Weights of a small transformer language model.
Size: 11 layers, 2 heads of 32, MLP 256 tanh GELU, vocabulary 2048, 0.73M parameters.
Architecture: LayerNorm before each block, learned positions, biases, tied embeddings.
Training: a variant of SOAP for these matrices, 159M tokens, 4859 steps.
Each number is 50 + 10 x the weight over its row's rms, rounded and kept within 0 to 99. Layers, rows and columns count from 0. The size before them is the row's rms in percent of the matrix's.

# layer 5 MLP up, 256x64, rms 0.0877, rows 102-123, columns 0-63
109:58 61 54 72 49 46 61 46 49 46 50 57 48 58 50 50 59 40 62 52 51 58 43 59 53 59 53 34 55 71 41 54 59 60 52 74 47 56 49 55 50 53 50 76 65 56 70 72 45 56 51 49 53 55 49 50 54 33 72 64 40 39 54 53
099:67 44 43 55 44 54 57 55 49 40 56 59 41 46 66 54 50 48 62 48 60 77 48 52 63 32 53 61 59 37 50 64 62 55 47 69 68 55 51 43 48 65 40 52 47 48 72 43 44 63 64 56 63 61 50 56 52 45 43 47 42 39 36 37
097:45 37 39 47 52 54 43 64 35 57 45 65 36 31 33 48 41 46 57 60 39 38 63 47 37 48 44 37 32 42 44 61 46 35 71 50 50 35 48 59 57 53 40 54 45 44 62 62 45 45 66 60 63 33 54 59 53 55 50 49 54 42 34 51
095:33 64 35 51 41 52 61 62 46 66 62 51 55 44 47 53 29 51 51 51 50 58 24 54 59 47 36 42 53 47 66 43 35 43 52 48 46 56 48 55 48 32 63 31 42 51 57 34 55 45 59 53 58 48 34 37 50 66 58 63 40 53 47 63
120:55 63 50 47 58 31 39 25 58 53 45 46 33 52 55 47 62 54 37 53 50 47 68 30 43 50 62 35 34 61 70 45 53 47 47 66 43 55 56 44 36 47 60 41 56 46 70 55 42 65 54 42 54 44 38 45 49 40 50 37 44 60 48 47
086:48 61 48 31 53 66 41 35 73 61 54 55 58 43 72 59 60 49 55 42 50 50 52 58 53 66 42 66 38 73 51 56 32 43 39 67 55 57 65 61 47 43 45 64 39 46 50 55 50 42 46 49 45 40 53 50 39 46 51 51 51 29 43 54
095:48 61 71 53 57 65 49 60 45 38 53 71 40 53 33 52 48 48 23 56 64 55 53 37 57 51 40 64 58 49 42 75 35 45 45 60 61 37 42 34 41 52 49 56 42 45 51 46 48 55 62 46 49 39 44 34 47 43 39 56 56 52 54 53
113:51 61 45 56 49 52 41 24 52 57 51 43 57 41 51 49 45 36 51 66 42 50 24 66 52 37 40 43 37 31 57 32 65 39 45 49 42 59 51 35 66 49 37 53 46 50 58 40 43 52 50 41 52 39 33 40 38 36 51 44 51 53 52 60
109:53 42 82 50 53 45 35 56 65 44 64 57 28 41 44 41 49 41 61 41 52 45 54 48 59 57 40 58 36 54 49 47 69 53 64 53 48 35 48 59 55 52 35 46 47 39 60 56 39 47 50 48 41 37 36 76 59 49 44 51 46 59 62 51
112:61 40 39 45 51 38 47 63 53 62 52 52 39 52 54 36 51 60 44 26 49 67 60 41 47 48 42 65 52 53 36 45 60 60 45 59 37 52 63 46 34 48 52 64 70 47 55 56 47 44 51 66 54 47 59 75 66 49 52 68 46 63 60 45
088:72 37 46 48 49 58 42 62 53 39 47 39 49 43 53 51 39 33 47 54 42 62 56 60 32 53 39 31 64 56 44 35 50 36 63 40 55 56 69 41 43 69 55 60 49 50 49 44 31 54 40 60 54 47 63 40 55 48 53 47 35 68 45 57
095:47 60 57 45 62 55 45 47 49 38 44 37 33 52 44 44 58 62 43 53 40 51 50 54 43 47 35 46 48 35 41 46 42 41 35 48 50 30 26 51 40 67 46 66 38 26 46 37 50 45 51 51 56 38 34 39 56 68 37 56 50 43 47 61
104:44 53 47 46 44 45 42 51 34 39 43 32 44 49 58 17 57 60 51 53 33 39 27 50 51 44 46 32 52 43 37 44 61 35 43 56 53 53 32 54 40 33 51 58 45 50 44 43 55 55 37 61 32 53 55 60 56 54 57 48 45 47 65 53
104:63 55 41 45 78 46 47 59 49 67 44 60 36 51 46 45 61 60 58 62 58 40 49 61 61 51 39 48 46 53 52 34 38 47 56 50 49 62 52 55 69 53 63 65 44 55 65 56 36 57 50 59 31 45 53 54 68 59 68 54 55 55 52 67
093:41 40 54 34 44 61 49 53 47 70 43 46 41 61 57 64 44 54 50 48 54 50 49 45 58 24 48 42 66 39 35 64 38 29 60 43 51 45 58 63 39 55 65 51 63 45 74 57 57 50 50 57 42 66 57 38 48 42 49 57 51 63 58 51
097:66 60 43 53 54 44 41 58 48 65 34 50 24 44 38 25 42 52 71 53 51 50 47 47 41 48 42 46 30 40 37 45 41 30 53 55 40 54 54 45 52 48 40 62 47 37 44 57 58 43 46 52 61 48 37 48 35 39 36 63 45 46 47 40
103:60 41 33 45 48 49 32 32 65 45 52 45 38 44 44 48 52 49 60 61 45 46 68 48 21 47 56 55 35 51 73 61 65 38 43 54 55 53 53 49 53 51 56 58 47 41 64 49 70 60 37 52 55 40 49 45 37 54 41 48 35 48 38 52
106:65 53 37 60 47 46 56 60 55 60 55 53 58 69 54 49 47 60 64 62 55 46 43 62 47 66 37 63 47 52 56 50 54 51 58 52 62 59 49 39 49 48 83 49 46 54 73 73 49 64 56 58 56 52 67 44 58 44 58 47 52 45 68 48
103:55 66 43 62 48 78 51 62 55 40 38 51 53 49 56 36 48 50 20 49 49 71 46 53 54 55 45 62 49 41 44 40 53 42 34 60 63 60 49 53 29 43 65 51 50 48 53 52 41 60 61 54 49 50 38 58 65 60 38 61 50 58 52 47
103:53 33 39 41 51 40 60 47 44 34 53 34 55 53 54 51 30 34 53 47 62 57 42 55 41 34 53 40 67 60 52 57 36 42 53 56 50 54 37 41 58 29 49 48 47 38 55 44 58 33 34 56 36 40 65 47 47 61 37 58 40 60 61 56
104:58 47 59 47 65 40 61 56 50 59 72 52 41 32 52 49 40 62 31 54 64 61 59 55 60 35 64 58 41 44 42 44 66 55 49 71 53 43 52 39 49 47 43 48 45 56 61 74 60 39 47 45 62 53 60 64 44 41 45 64 47 48 57 59
097:49 41 41 45 32 58 42 54 64 72 54 49 39 43 48 33 46 50 40 42 33 40 58 32 47 46 42 46 38 36 45 51 45 60 41 58 45 52 54 59 42 36 47 42 42 58 67 53 40 40 47 56 26 59 44 66 56 64 47 62 54 55 37 60